Each number is 128 + 32 x the weight over its row's rms, rounded and kept within 0 to 255. Layers, rows and columns count from 0. Numbers have three digits each. The size before them is the row's rms in percent of the matrix's.

# layer 2 MLP up, 1536x384, rms 0.0381, rows 667-721, columns 256-383
108:128144076216137222119123090127156115088103135072099114172122110109181157117149150135137118051137150168094092110167120155190094140112134122144169124130149083133192117135087075183098109126116096153095163136031121147123166124105141134107149127160128098114132173169159141140143124084108091162135169115160155162167115075121107064151079167149134125112140088134149182134092133129132126146150
106:189072089100092146120141104158104132139166155130066122219142163104098131120123120148107115088148090083092201150080115082092112112111152083116125145190105127156095110118161103148142126142123132159131142122091145188114154160159169072072130129158154172154115139157078140132150135125109059168121159145104168057125153134100153129135133109161098131081111161109151122176144146109158137139206
092:127114136159141118114122143139094149124145081117102193096099089125157071089121074170125105090141083154144144163155110196146123137180140092142113137146115138041087157113095098156157117135159112121134090099177135091129113126138067136144125094164116161115166114146197124112126107161118065141105108130096104167128138166188148116149132147180074120121130145149109198133098103133026128121118
106:077096133081114105114107104109122153103109103136117157170114100107133129136119131146146119125180095114118138146132157091117085131076130085156096160149160101129143123121141021116098108126125096103156100130118175131141150137101125120098138117116100119093155169137140134083150095079086131188121134111198141163106135134157148167088121146083197159158122106090085178182119143100081086130121
091:053145101145138131093231127138094103134120114033152134151149120167104134085101110133119089094138105128164158092133117130088136120102168116145130149179172110148127127109129150122116124137221090130133106137143122198100077159106108126139123127152140154111173124112144159212136089130127170157164137086204158109134159111155145113168135130129106181126137109093148124150133118176168137137186
100:132137140103136194124099177099050097106064079139088155126176127073146206061145093148118066133131121140147119126139149115111182095153135056112124107188142060161155151125138142148148123086110124105190095135092110163142112134181129137115103145133187133116130162128180142081090107155149099200142162149112184148093103103102150130195177113113129156118140122135123145088107104106020101144169
122:134148110157080116141116146151120113053123097080116079203121102116155175135091141139138139126152084154098101104105145170165088193106149117112130182098148134105139112112105118161084146104109122126117066131135115171135125110118112146105125083176130131110058154124146159122128178086137128211157138121142120188144126126181134080110152175089204097080165142144160116117124151174130113143115
103:197135169147119166138143106150165083140115092007102128107129154160133115117131140164144086033103149128070092160136123147147146156144153134150121177148119145052100172129120136130104129084113116181138163111130066115130146117115113137101132098144126113165145096147214146186129098134149122119106092102093145154110102101082102112085135138146149142086138110110113146120141158113118059155134
104:112123106141129168135120089190113098145137135073151031133184255161091126090158127162143157169118123095119134109148153137116085149071112112131133124237120092125046129154134173071156126107109120122131139192123121133146144117156114103090103167136164154082123166145124135209144162144148143117114135139119124137120148158212151132157131089115096141112162103136134150152130110139122100122149
122:112149136076063132137134139136090149095150097133072171142138123173137182149126165092148105051141114136132180146208153103116154090129112099076086135108142141064125115136162181148127148180163082145140128144112075165111141117112121095088113139168180104141134114082137131161118121057129119135181150135152121127157174066075144088145095135144087153101176117108113117089139103131141100162176
097:076134050098069175134115130059101123139082112158149126130181116029085110100117043156124147076152114097132084152112086112097123141152106062133133179132111099107142132155107074162116113139125141131180128173087139132136130135139118113039120125120148130105107135093176170152128123159140092167137168146121203136106102092181134101150174136143140153178126152127090102100092126192060123112167
106:153147115202124082105102193128130135078120161127062182136156141151147124154139082139085101090145072186143133132160165172149126108055148052157156122079172127095124100104031143148077115143120107122102172141061114115131119133105080153136111097139108190187071171163165149125128143126094097207139134151079175188170062134154115130201138115118116153116122095134110150138075113189045150126137
098:110107129112108116092146096135127147140155089156111143253163091142136160112159116082124098120185103131146150108110143134141099125132118124073165106116152106161049081080139125172162110135135124112171086135101120128103119103179089074100123100167180135120093196094166135139141186097130094204171139150141071113159149135108155088182135112072132155117090110094111186153090058155074112110141
105:174111138138108189184214162140116140138138082130156124167101122114170144162104155188147053143123089065110111091115180200147137180101177108137109136136137087131074142131093149120110124108139121146153099110141088157076194113135149138128116104136124204195062131116141136143104137181155136179140152119147095084117107137144141125122143158078136088104194111123114124131155094155115113161152
066:215132121109038136125131118128103144103147112096139137111138121182129182106114105128083080130109149121136157160125100159103104131085126123133146116122140163090130164154124107119111120082149103099158133113119104163092131141189117109139139134113108111156094136124161164119143082161178122208149106126131121114124141166120121114175117104148189166114093138177106143175139125204098125120101
067:096144184132142118171183151086152076143109137071096132134181141169132123171099117166113101096105080056103155086109088088119112148143095121149176117182182088098094122165122109111128176098145120174164060137132161165161116125120111103123165083212158152130143116117120116179115169069128116106107139087216145105134106135105110101117145144135222114106144143140091111189080140108114120118175
122:117200134126090104128149132131091135063166056143146109226176139152126081142134113101147135074135083116122177036109101120121149125122126147097133101118111145137123139115070115144195107151170147098155143154183122080115166128199125078117108174216177172118112119095123133210158105131162111133147149145095123140153104163085199086184127121121126151099106118131134144133175112126169093148127
105:124133157122105154123153086129147126103141090082146063141146138151138143119108125154079070120152121100093103074117153098095159147103157090167091186133118143168091132096108118159169101102139167087135150129120111147150151105171160114139106153155114171096105135173135122146125122173085108123141144093131139200093131059132154102229144139166154113074120142140077110137144187152110108143163
078:217141121111112112130161176140125080133143074106074181193185120144146179086147163091121116135136097101079123116144133151092163128131079102091199153069097128143078131113151159182148051089129124159138145091102110179112152104106155103096148139116156129126118113079101148118072208125074116155169133172143123142141141097152168091175134108125157148124101148129084157174163091082102117115109
090:153136107194150178178106142081138143106129148082121085149095117104145071113118095150101113128184154179118121176143109163113173174115136113158117165100086113130157166128074096167141139034217150084155132133103171089067120125119123153119121136111131159151095127133182136103147114177120121165113116120148196183167094152156134129176119107077153095119085174134114108148106149216121132147165
102:155153152124116122179164145142133129136143118114113145197136158150192178139134135103131152119111083081116106043108194126107080159119153132118166092096125090078073135113151147099147150164147102121164137150163086125139136098128144140117110091120173110189103149135098129180072220145127082096192149156173109175126114102150164118129120119131124203130117135083150140128107103107124107138131
126:153082096110109107114179099114183160115200107099153102173165130169101106054120113105170126146145147089096180147143125130138151172136139092118155129104083117142134139124087140125136097147210105139158135158162133169112155132129140058090125101177118155130104141121128155140121118117123123108141105137100135064179108106150169141129062108116088183036149140093130187127119151166203106179186
096:119119169138141132144095140053146130144155084156114127133128068125145099105174143137127096112150108072120117100146137141102168161139136165152152122143089114173112175126113118119113119161142103079158102161149108095069164153121156155124109117122057168103125178159126167101140068155097142114089145123138126101165146102180137134128080087140126152118139166087138159124130029136056108150177
110:114146193114131128100161158152185138049147111082157124174153076133202174110074111118117141137136161106134129126166127117115169132148113088081123125215153126148134109131125151179120101127158109196082143115113082139088151091116122145131079179148123127089143110143127129187105145126134152157160143109145155041141166124072184118122126154141120124134160141116142103091170114160151059131130
093:134101144142133175126093094137091120138116072126157115143128182039176141047087147175128182141111217113125126143145184161135167148118141089063117089180089134132134184113143136094134141103111124121114163121081142100102154113111145133096128132156145078135111111140130129162097113109135118165172174091130147145111120075153146212118135151141134087144165163116106128146122131185050127124161
105:118165190146130082096132081141189119099114127133168040165114108160172120100154160110090115150145140195142115094209157172147167131068127138085151145137102141135120133144085090139160125122199138030165081164119156067112144126155106098145099135116127135089138184109211108114124114123169151171173163151096126160116115100119154116175187097116159142113134129099167150157157096130096116147116
106:124132121168099119137166130124132120089145129061247182119138135102087106113148099200108115090147098124156114128161172126121147193139127150172147106132152112141101114125101094143062053154144135162127104136145140057128110122169120151175132098155043175110108131105223116147141171087068130130098182150162177137089120163086154087108193113119183137144078128107115119132159150097122116109159
054:129099081092185140113170155132125130082135102144116109136119130161121118113085111125118133116162103077123172086184117111127149097138124116097137073095164086082071155136139094076141129078113147152134138140118109132138123148146138042147104155199094132077105171091116151243052123138109103101164141215122091112149143153141125197143105134093049148091124083127149091120149094207178095131155
096:169185142125137139170150143193126122112131116092108129165171116186055149139090149143137078083130121126067123146146150109137133136126168123108105169117121156051108151152129141109180145114108139141120122124122126136128175114094135122151115099152171100138085099167131141136124197098121106144158158133090121169118180116139123102177106131171141119055142055078115134160100166101142134158194
099:149100091139099115107123146124170002073076111151114092139146163126121120201111120126234162081154101069126081061183128099123128137084134136122131130126146032091149105133032099162140093122163113107138135100101113146125138150142127133106062128172130131126072153142156139110160193112101118100158202115112128135097132139113135123149121083072117118100108078146084210162181146110126082133128
101:184104122144135152124137088069137152118104125013043155122142128135114146068126141134129109087112156120091176110119117183123119156152152133161121106137144145109202178115080060153149145161132119102106136134090109171145129135148165102025165122228107129149141075161176178165146128067118083148088144119219166146130097140122097131157130121173136169076162144114140164150135121106097122143159
121:147123101175157097127164099157194087122091113087213106116119105134057118111139082178116118125151083178100092163120088142138084154102155107165194159152165141115136103177140180123154106138106107180157139123094125096167171127108134137108109120129131142109115166178138106115109122139152179226125139138078086129141100125120160138120132064115159094114132080119149155120103161126100104140153
103:144069184181030171156146108121201107128112091074180155137154073127148108081143118112057100074179072107115115113117135092099146163081103103136131121108091110113172114188109080084099075123141151124126147138089119135116149123149131071127119094121117149124133130128140120128137135116096133125095133105116127139126126057186120090100168143089189178134163117139111180122116066146093126123170
121:157104114129114140129164092103127067092159118077133064174157150082129089125147135103151125035139139123154156119097150107139158145082116125124151159221117088057100116144140188105151126074148113157127104129097133143108143108167095102132139154122121144147105140134118119095190236127179103132118151135102073120160122136123139160115133136135105161126110117129127137137153061167124137131159
095:145142206180165101131121086123199125130109158102121148094144120125178144130132120137141137174142108119088095114193051162173137146088138070138186124118133126178108120124086059162083110033153156130195141177158139075077096128121134108067119099121112167127128112136136206149074117118136168093130100070180185177115121117125144133151134138123104062097123149143101144138101187160120142120135
091:119129145081144164147148096115180149112112072100104127129114163135107156118159116106123109083131118154148160086141136197184122105068162145108158158129178154111111133124146096167151149099178062074187088145145104149117118106162131050079157108154159163131124154090129131082103140123111085203115109116148117137087105101123098155149080132117130135125116091055127161088147081115111152164127
081:104147154186127128123103092087137150114109111079095172151139125156146087100089129117139089002099157166107119152117164142128143134112090139137171140202138059104086155120112099177146117084170123103165126160075157139132071132162140110147128167117138131158088102125168181128159102088125149163163116124157091111152117138122125171096174107160137166132145153133126177105112146144140105103143
080:105158096134126126164252155122151067145161120112140115106081104122128150112091146127108036101144069170141092151153125120185115127038161115156120164087138134139125123140094114145087129130209155141198112125136136119092116124097128080091088144119140118184166144155094127125125126168102129094104119146048179117160119157128137093174106090143131146106105140067124104115061154118164119135155
102:095152127109131179140148165129132085104080073039109155135165150119125160114134178192117081155141127116106119115121113090118174183164152159178119163103163078114144131129120122136141144126122120237116096080116157110151090107118117175076115095199077127130096111119145131096160191182132087177138163118038112129171140128117141117123122133152162090120163152115139094167138157151152095132137
106:129148166123124147123176172220152120099088096044082157141119123130170112105112139111160148108154150144111162126165158181125114157102117133120146126110113110101106162106002153170165123032131087143149129105083084160109142072135114127125155080177156160110106170138116140129142210071097111164207153149169088165141126130099112107153091157050163115088149143053180124156136153128138128150143
120:140060134130116135148146134133083142112079135047124031156197184078114098136136127166107087097165110143131114143151158136211105197076085090154136113151134133113165133182110134144113106075095109143139125127130053171136142129204156102133100095158116165202135140105171102118133183143164100140110151151126115136129101184129146145087129076112106118105125135108117115180167111179156114155134
111:106151195141093113133118161061110161126133113099107174150181156158050154138134115147100072129150133112122148088135206104147107133079100059183176146099185136092136108124156136106154107132083140101130170127118129115108110073152150120117096140154166103116090117111112160137114155115112154132128167103137148144159085068140143177142111070110183201094084135117087135170096148203126113125145
102:144106101125096202107180116135130110148144096135139145119105164113161151125127077139123114131184025045141131091113129133129081160111149127108107160109116143109094122110115145110111123145148171177152093151135136130078155092137136121111111095104138147122107177075123134071107151132124057089187132142152123114113148141128150121089107142080096056084121145104086135184150138116107140162135
077:054151134209129122133135142116176117094163099128138104184167054155130113150100116160138183128124124102122147159136115089180112141129131131060121146095129132156117108126127160181134126136165044117136108147164113126153122135175161124104123156157149149077161120157131131109136120192166144093115127109174171089119107099088116176119106105078132111119130133139085154174138081110130152102155
106:162146146096140125091142079115168093121134130059133125135140094173142149117047096151122160145133118050064131158159111119133153158155157048147113135138090149222122153115111108131170112134190107137165150126128128133156115133133159127090126140109129140124144135156083127117057134230075112084150122085137169119124143134102137106137082140167142107066092151132074203111127085171061053144160
108:116149139117087154243116135135180116117082077133106202117159131087124144093164106113103192086152083059142029121124149110159170142131097157093167137102127133123098118176185142148105136142182082145147130150114118148078126136120147100054113135128142166136103164118079187169079105158127045135171138125188109066053093092132117143091121158125168132102098091126129186112131115116065100111114
095:098162151133130105118124138102143138118098087154144175165146117172181100155117085106089134080158080115159138114132193184218130132060095125105207072101198107115132086126171077137126139131177123128118125100100137072141142109150145114118125115140136158121114191110116155117054221130157099152131165130099143092207118135075148148109150139118117131167098165116097105113086059144136148122130
071:085130133084114128187091103141145124172101101086145213129101110156085182084075099090148110149136145140140115125143118098081124127097140150142202162133174154136162148166196143123147126070166103152182131130197148197092126136108125118080156138119123131118136159155099175135105099148180147179103113125163134112085085140145114140161114131105135166119158113123098147083072169077142106095141
114:174152148111123172122138075157153129045175119105148086149148166113154137095070059141099107127158131178092125102157163108114094113065103089152165108115133120142141140124095091124146121137203136134122097129103124103078170061124128086123113128133073125146165144135139153098061115164095059132167114135159145170133151094063151078148098144158121178122083090135121153134152075139079113175134
076:165089089092138194106121095078147162137114106093159119081113139142166084095115113145113086126143087138095154163125057115141150130165188115151109122106109090126148125121107113164151121133118121114191131116062082157170139132150125105101108122187146133113131161120173146084135132161131125137129121089061109117129126153076105089205102138114130144104173139093120126138132150192063134167176
113:159183112168117118106153142106148116137131113109114072124157113112142072175119130129199155111174152170054138110155153082149066162110114118136116148125097124166053180117084128115135125176102124118156135111130133077098161123190102108133117102185151140095037128096169154245137119129114132130158172165140115107127083137092152134084141088111134112092076123095212130211179129129167066232182
104:153161086163131112169110125181136126109072084109055092136138108125137103081060144121101153129170116162119110131139132149151135148124125140113119137149104121096202178175042141195180128113176088105131128153134123121068140100132100093078075130137145164090115199122140144129148113132091136218167094119123117164188134098143159124158112096129095148138128133122132167109139156116137104148150
124:137104110107091136152094113102179151088142082133138114176156126130077179098105054153105163092165117081057174134105165126137092143152118072067161133097104111121118126113158130164159104144177124152150187168106109137126164121180162117080096095169149128104112175134117165122120181101088132171159104137084120118146133099143180158112046119134137121092072153097108122083122161117099118148166
108:153131137127111121138099097160100103088139155051123143153095159157144064148078132138132141126164090129134124146109194154090123128110122142176104142136131116109064110223164115110182116128140144097146103147096136149078122098158101139142096146119145151126131115130135106117060160143108122097116164134164097100163093119155148087164132200111142132144155149135102147103151037142095095133163
093:105139212117130154070157192152157126128073115137102163117148104130213119087139122155123059069158160106119128130135132146118128119160161138111070182230150147109128176123136164156108106115122094098161149099128105129136164125129131125112093142164197121089116143122192099120130138155160129122107115092112110036170114096078130187148161088112152103126132180138163132169168108132149100128158
# layer 2 MLP down (transposed), 1536x384, rms 0.0249, rows 667-720, columns 256-383
090:072132112054157134147076150155100155103159107126149143097132115106118106101169188120114154095123108156162116106168118115146111083158141091116118123166092145117062170067089090141156083111142173085072160179181135113148127091085113139133080140084090154099156115127086141065145208127149136120100119117082186121109122132218142124127136132117105181150145094082138140062191165079114179129135
110:104114109144057115159112103168056108119078140171179101154138136179093105147179135130135109081149122170150124048089070108086086133128108114078133132148177093132160137173085117144154120084089141135089121174058117107096092130164110131215093138096077141146098185102167165088196083134172164121089125131132105165108156088112174166082124142192134126175153115128123162159117101124118126070097
067:130140056170114100117019117153121096082119150091114123130155099143110119144175170115100102149114095140133163143078191117084175052125094143090155153081139113161151129125149156160176028117135180152094132100163152139117116131134128148135078099162132037131074109097186101114115135127170116155111098135198091123127110149088214127159105129159045109130126105184139118129076169110197158176184
076:111113142188139056176143064120127130118161152094178158125127161109145118103092123103132089154199200103137121128138143100143126160055103088093142150074125134086123133133103209069188051133076126131118142100160146119100077104141075131106139145144121148121117102086162105101124096169126136100108095107119181132123128119101142147128109118120083165145081110176108139111175143119082175117142
080:111118154110127118101128151091110098129143076121119051150109146134102147146144176105143106133087169124119132086160164148104115101162099161120126096123121133180128167128153108128113036107175119126208150146123209135164083149122113032068087108154166105119142099122124093124104134149169197141170219156144084117138182097137169119177125107076139177178122168180103113155104132066099128095159
071:097120178198160146105124106177116090107137070144117135141139126155080184110140139087105223165105123149097116114119137094109050117134081103071103161208120204136177080085162110077090064146150078129115098116136131054132110143159121198164093098104196181169148101170060139121127133116136186144100133103168123143103137067101119172139166074099101147103088087147090149162112140117108108125121
103:166093057110085157191112083132173096086161127146209120146104076126143127159122164137119114101159163046127126156161148149141129175105155137145116109135069073110188109096072117120124034143110139085120155155102103124121128115105159165103131105112140137132173129139121175113096164168124129143141123077160075172155109153150162155148080153148139108102115123146130146120074098106109061106194
111:174130083070163151125156203165123121095132128118122186096141143142079142160107145090139175124109132170107126143082135147117082103137139168089135125124145144126105148163156169161102086107125128076108145162131096128144127138121083112138142076124124120186157103130146103161108081147124089103132158135139128069150189118138159128113095138154132117210162100066156204087160102147113169152087
136:116116123138114132109140127090148088064116104107124123124198115094089162140144102206110109100163158145058157159141169072091111156122114090140162156102173121090130108122165088091110078140065120143051113137105108140114110092136180202170084116129113127161092103108113162079143118182112107098164118174226133159127214112082094134104136089183112136112089130145189126122124119150116114127157
121:078195113118112161156057133136163141142133153135158176176108190182141130210055108152105123135127106085105159208165125173131143141119103124099099137142145129134109153127106168144105121054142132096169122093108187156145040144137146113139201133061122066089061110097165176191132017075102137112109120099152127140088158082156095123131132110163152148099121131109122137180119146084140058075126
072:168152116107158116118143078079152141128140128078136166130099115085083142107129097184096166099179084162061140100182154123063065069160131128134139081169109092119164133159129087160099023135130172109122154134124107078156119085086148150203106110154142128100171129155146128106117101173082129170118099102110143120142187130122140158140105127101117091139196114074122118100115109126122128147110
088:174086127087089122104097131101120114136159115101101151152196109150141051123155097084084147145194086117142175130146145174103130097118157184140103128121153100136142145113173119125129066095118136171083114095171149083123095150108110089124153125115152108145155150067140146155171088105188110169129130112154197127167120080113149090172167136126089116137095093105180193118090155057136145163109
106:151087166112150166159113118133141132177139155125126003079128096158127095160110112155146114170112091181105135112133123099143131098149122108125117110102131139118152112097150137123172072180135153121092149135140131091163185161115075159067127108067131102134155140190148131080129185106173127115134070139131107091152113097140137159093067141127151168122083151181145081148149162133173174137126
086:112082090144132097126147112125126101106136191128138123151117117148162144138113126114111125160191118132118174101190116151156167128087162102143073153149106094124131117104133091130185049101090115090171126081113168167153097067178134153135155108103167176100165102082171117162100111140153153191142123150116103120142118166108129166175073123109140153159199062085131136153117096143129068126135
058:212096099171208119139155129116160059092093113136097104111163043140166143126190105125108157148146142093151158138038088109150125115182095116185116111126121119121167122096120087127125002120163128116115157114185137097088118123163137092129089144104172125123138188194118161143161123093135187102158074129155124113160098199179117161152098122104216016112135103121154101227138142118155113146156
058:127056109115062105112115114146151114108154184152152111148175083152127141138137145153121130131183113146124146122131159131107129151114139157109124120105143137163111137126064137131102055120095103144138168083118141137118144166121102132137108153186130114109090117100109139067124130155141172165130098132121118110168166114170181142101159178121115199097159099094091077151107127124132142173082
140:084093130161089103114101167160130121132131140175131122131133095139140144131165113099163136128113122187189159057110091122058110117160106156039154144083139171188091118147109179116132135134134153059147156143122163051103155138167149133124101172135115114101155155126119183144170104107169156113114115126072153104185128081110161154092121146146147145107098132124193073162126096141127169153125
100:136128155229126132120122120148113133167113064156136150144112154092120099116134156125107124131191103145129168076103126106118205112126132154097192159116140096139145112165099109184088075134081166197143128173175119154162138095111128135150158171069089113150123089090119134107160126119092106129158154158164123155163178139125127086114127143133067138116126131147085154153105118133152146196136
100:130097136091174144041107175158114137166165161118091177073071103159124140139092111127135138133137145153073114160104110110124127119121103126083110090169132122141199141088090110097118100203113106127136145181080133128123152097157095165102130163101199085137096110109182166136168167067140185111065097154111136087117102178147117121106144112122137117058115065105187070099155160137130094132123
087:163125158119159092094111145091097107133141113131096183112135153116124063081123111146165103080212132158094132143095113100136069103154127141122127164106131132130117147152198141063174050167126132154088144155123107119157118169080127114154140148119091128198119103187161130107108053117140153141183093141119137120145130170156159130105114139165099134151082128146149149124099111168151151119107
092:100106160108076178081126085123161139101070131147124143156073136139098166156087115120142104120133154114089112197123177132114070143049106168133093086129106148134134084119110134156174064164140122120141131132128141179086110183130133110139152195122157164082104079087157140110075141100127025108134148136157068130069144159229107112149154141151150095168100093098180111102189114108123084054166
091:153158152087131143135148096118151100098135134062075157124156132168112122080127151138154094124165157122087118076093143155136146100086190114115142146096093113131106137121171184142095047087141121125120126155195115115153124131101116119112134170122123175093135157156132132144139147164108223150137096156124158099180149089177161164117144071131116125093131134131073168137102142099188093214156
108:139152162166116130165041115145142097116159124175118110174127153140111113211158161092125159155205091090143136208180153090101106126146116083112116139081095105115138152111076211150091106084101130185085123092142095106128141098133143146197120129099152126122079139135156135129132123148126197145112145123105158152125115169095152108144088087129129135141126109082121086185139107167098111181166
135:097110148146143145146157113083081137099080142100086128116108171183105100132223114111090083116128180140144084153122084174113120138090104130119092089026135183066120098134191112135098123132129131094129127131121117149109096115082161119221125134134120165129104111137168130137152149191170094124172133165156153114102100090122140139093101128144145094151061113150133102126116162121135137157110
079:099136121132095071106127125147162091067138109118170142104148112155131141119125064112148129155144085104105142082048148082136136135183151101137100099108138172177167176067128066143137041150090092142112085126124069132142146097139176154150162203158102103144144124169155122116118106124196123132126124140139093060091133099072176160165131177146134136155199128159156181070162163136116121120143
127:126112100164104144177089132094131133130129166126121081083184141151181124122075144174117051149162108159147149126124194111065153085125141151095122072172132112097128131075161138127142102086101120189135195126115071146185105145140122178139087153137144090133131075073110131103133104149122101153160162163148119128151150137123191142042062074169148103123097116100135152078160099187110140135123
118:112144115124130127191103139104110138171143139150153135150084169087106110142166160141118123136151104107113118135157144137127117086194094132176110183107123204141154140102098176159154111121088111177057127121153112149067133167114140066141154151081083142153133101155078134115181100164150085097118144149096153114164121144143151147100156092140106106126088131119133126073136036122142168157117
072:134134148133117125157129135083154100111117185075185159139079110118169112164132119136118178108135131156173103149078170123104091128131117130157148128130148150157184115072095154228127119138186116136135103158119133143114114097133137168133147122107160128166165120190135089101092105133083128114148134123133125126130124155084163095069145123171160064168103122103134143182151199033106096125159
102:130127146247156115117148170180129124132118106190130140139099064138145133138115153109165138095125151092147192130096100105197099186135109091146091096156131146108129158182146057153088093133132171157108124142121177168112121119109188145217136161137180080139135115091162093153113096090184201108118096122157117110112153150183134142109161091119098181097153080136124140109103159148146075121094
106:095129151097131160077197145107154129106155120110142098136177079163164060108145163083164126154134162161186152091167174139146129176175055155143092124087091152101115124112173160131109105154101132150178075066176111137132096090152075092101202203101179132109160095144100128118143061126142160116122133125177148115121107125112122156132123134130096123149100154117139133121135092147133101077145
121:109106088096095104180134133136102144113051132104143133091133125143088122162171111156153107112130131116157112109133113106116104102097104124142109162109156151029170104126174114101102039126104141114103084131140142110076107180110137188150148156087110148166132128129177122183140157137147194189092125100099158146135168140195163136120151127177167095193182099135109104128193143068036129128078
130:146118058153091136167080140109124093075099088115109109140160116163131158143118136173118185128144098182128093098124078127154119121135160131206181116037114118131097148109192096111144060154081130090127165115155147172138126132161106162092080138144108125120132151114116148137095169119086075178093128142108133138118153130122181125143127120148066133153138112165122170068116157106144140168054
126:153132136125129187120161148101162085094085136090115150162085103142114135173172177100104127121126176117114189092100101078164145115161114146115112084117099114113089104108161147195122060149099161027174100116083114122156144126170100070143196131122123091088107127035098030051131140082123136097131124109136149116038132178131106075176107115136176076163121119106162136131178116136148165123136
147:122118136136142133191123087122055132128153131127115136159147156142085159138120169166131095084162107099130124082145186136120129175102098134120134145157215126091155089185150124084152106097178122149106118097111112137074177166120158099174122120126094101161142130148142087106144131122119122165115157111138144177160146090134148150043212099127127135155149102126199154116120145153079155121134
105:132157116147041130151123133152164130124124108134163099115124139076101132096123052154148158139152121139146153137107141139127108111104049145139172157109132111135146160144110115128109044118107104163104163085171106070153112179118110216146141127120131089156156159131103132137148176156164092127108095145109075174073152050141153105133180086203078121154174137124179057126102125098147106069099
074:116129109153148143058141072126100112170108134098084202106171116118125186097176079089141122119150136164107112126071094119124151127138100108137139156115133183132109119186150147109101003124172149117095126130120088091114121096153072156111083144129180151131129146111107141128119107130121134140147154180133205165141121166135109091115123127093194183169123124123171117116144114171101109143133
059:128205112094106158094131097130131124097150107124136122093200079134185097154153139075107116112188155175095139155140133118072157150082117106143189155115127144163166179121077108159156033184174129104111175164120133126147128040111160117110100179145188159184115180162195084168130111140119137122141101152104095074164070147135158119192135129111182199109092124168134111122171156078164105174114
061:144138047167118130100136145105077076127154111056118130138152113155095126116143129118122165129197144130152126139135173169104130144168158139119148089121164116111098123120071105112152045106101152139093129087147165119147113167115084119169145163155116096148098090134118184135079175103150128122176221125211163131178112088110180080128186123136109167137135127217133045136041167068108158110151
106:099147100163154095098123123119078156179109081185089177068093092142132160096060089111140117112115146111128172101183111122093137145207139117154073152139155143099108120107099140099133087068198154149152178090152174111159097155139071158180129125163130146159202124178160156101128054114117131115107164103154143200108104152132169086130099148121112100100137154092147151114144115115025168138119
101:098125083081070106148162179134163108105140164113152153096143101124056132125147125144129115154163129127096093214036148128114114077110099100131067123149062103148144145136085123221116069109149107107135104122119117154216124104155084174158148123075109134132121094063127126133163075122130116135134151135065142127091145121118141117097136123140105149122206155121061179103138145134170021122175
147:134117143156124138071122051151082131058132101125133064139163039173118172131082143172198110093151135135070086150152119165109151154089090080120161098116138116089141095138138113139156127119163136126156168123187194172131149153136139074137120134079151117166107128139045169146148126085119109117127134126212116210194151144206092074139068096150126127165099139133170199171110107095135112110132
085:145117121132128128132151112149138117093189122150120075197153141107119145147141127112144091090119076147149125074130154105162086142145128102182113133128124120092166133164150069100111137177159117120122130088143125176183205098173145081163064088127146156135123138117102105102116112224131156097144108144124166131094118110143166130143084131143124121081072098109095126117106116121123164158147
095:097128084074135156087133148133130168096141042129137175091071113124145133088104100123111102152177094184151121138136191155145176154115108141131153111128126122138126122132142104084172055154147142095077144058136137157094175124087163151103123085106129125160123126153116135080118128150093098136131119135117118132080101136153103142125121145108084071116102158158111137092163120108106101137090
071:123118112116096155158133118100086099063121182054097147132120135104140142095092180106138138108161161116113161082160144110111159119157118160121097075133097116168119183111088177111138077087141138150127133126123153161160105148122037144160130104112123101126109119118089171179098157108094185142168086078097130077050128168132144175068125125121159115114121123140128092110109208161123135106080
109:112063065111069131147121144125131066092142109143138117146114056146113119159119112066121124098167127187156143123102148130116124143123110153140170159140100085144106114119161140097084076123119093160146101143135162128116110129206141135125145118126108142109252160132062126094182112116136156091115103118131123151121163134136175152125152143062150099155124135154197138158093106114116153106117
072:147093133126146165081132101126170092065162156098090105049097123112127119110063124088105197116137140027114158128100101123164131105108150138131096138116136171158118137108183101104143073139125152103068150157133075138154150193163171077084149184138142109153125157158044111114110175125129142143150161138102092090127145168222081116086141176157139116181098145141102120129172127155087119114141
070:153132190097128143131174078086147058144147128136096120128167119096108195157090084165134147117190089120168089105128075151088107130133143124166087112141131149090146133126159157147153105155051105086141124158044151117117106166125114134123111141161087098138140166159138093115114121146141152127101140141142092193127153157139150139166175109170132115119146138125079203127119133145157156124117
070:125095176156122096097135155070125101135122096138130144061129100112175133140100109101112149145176114146108198133125116119133151092159141145142153068098077098124129174063092097135082091130089098133097146094166089115151102107185160096101148123167131170123138101133135141145138160181160074099152111148143179025160145131155186109164163050100135119117086172131183174138183118119167181142098
108:178153110128182097098131154160095079167142147098084119095111171132147104134076140140068127175202113136083186166207125143108133115161163147124104065129151072111125154133129129117138060072117181135124119140084088110117106130142081089144171161125091120104088102077012125126103128159076127145101133131065108142106107164137188221156164116092081089105101173121111087110136104102165097132164
065:179127116138142063187100085119126098063121095178123133127073111138136164118132163144075147120193141178124113138090196144185106125109146091061130176125132075151135147152165166140086084075163150144157058110170086126119116121095102166144213139116107086111100163112131093154164077131117148150123160120122162084135121088119169161095084055157094119133107117095153118168121197099101109126185
083:129099137118122173109185147180119095117203203136123112118084048139103110162169212115160126155132129142199107167091075136104064128131109122129125115095065117158110177116048134084066101139150114131188128139092100141050129187097079134138074159158152151087106160122173121144135121148116104090153121170093130132055085133146166063098133109140133163087151115120146151135148124119223091161135
095:151193139111098094147140160188161095114148171106147049168151128133115126159086165171100112186108185120112140172123148124137110175203119117131144105146164084081110132166148136146127080136089146111136118162140171118117144125107097159203131107141140132080080105125074075141111133085116149130095129133105127132123128144122120108134104115153108130066154111076111176148100122107176080141171
111:143168156104082154149103199117132108090150168128116114153165149140119158141090148074117126148182107060108138137159126171119134190127163090122119037118105108134080158075125108146093060153124103147119091118178105124189164092097122046095079113127112121114118160150086150129140130132070094135143188125140132126111134135118168117143077129132094098102084119147099160105164157131122139188132
114:081139117139103118133094172170102133124127117152085151086154121171107080120091161164150142140147102144159161100120126136100103133140113194078098113135163118079105104146116121132165046121061112094098096158118134118109108129115138131157146110119130116148087105118076175101133164106202198131094150138097088140088130121090203143119205123144100117149133137114114108097098157159167138120119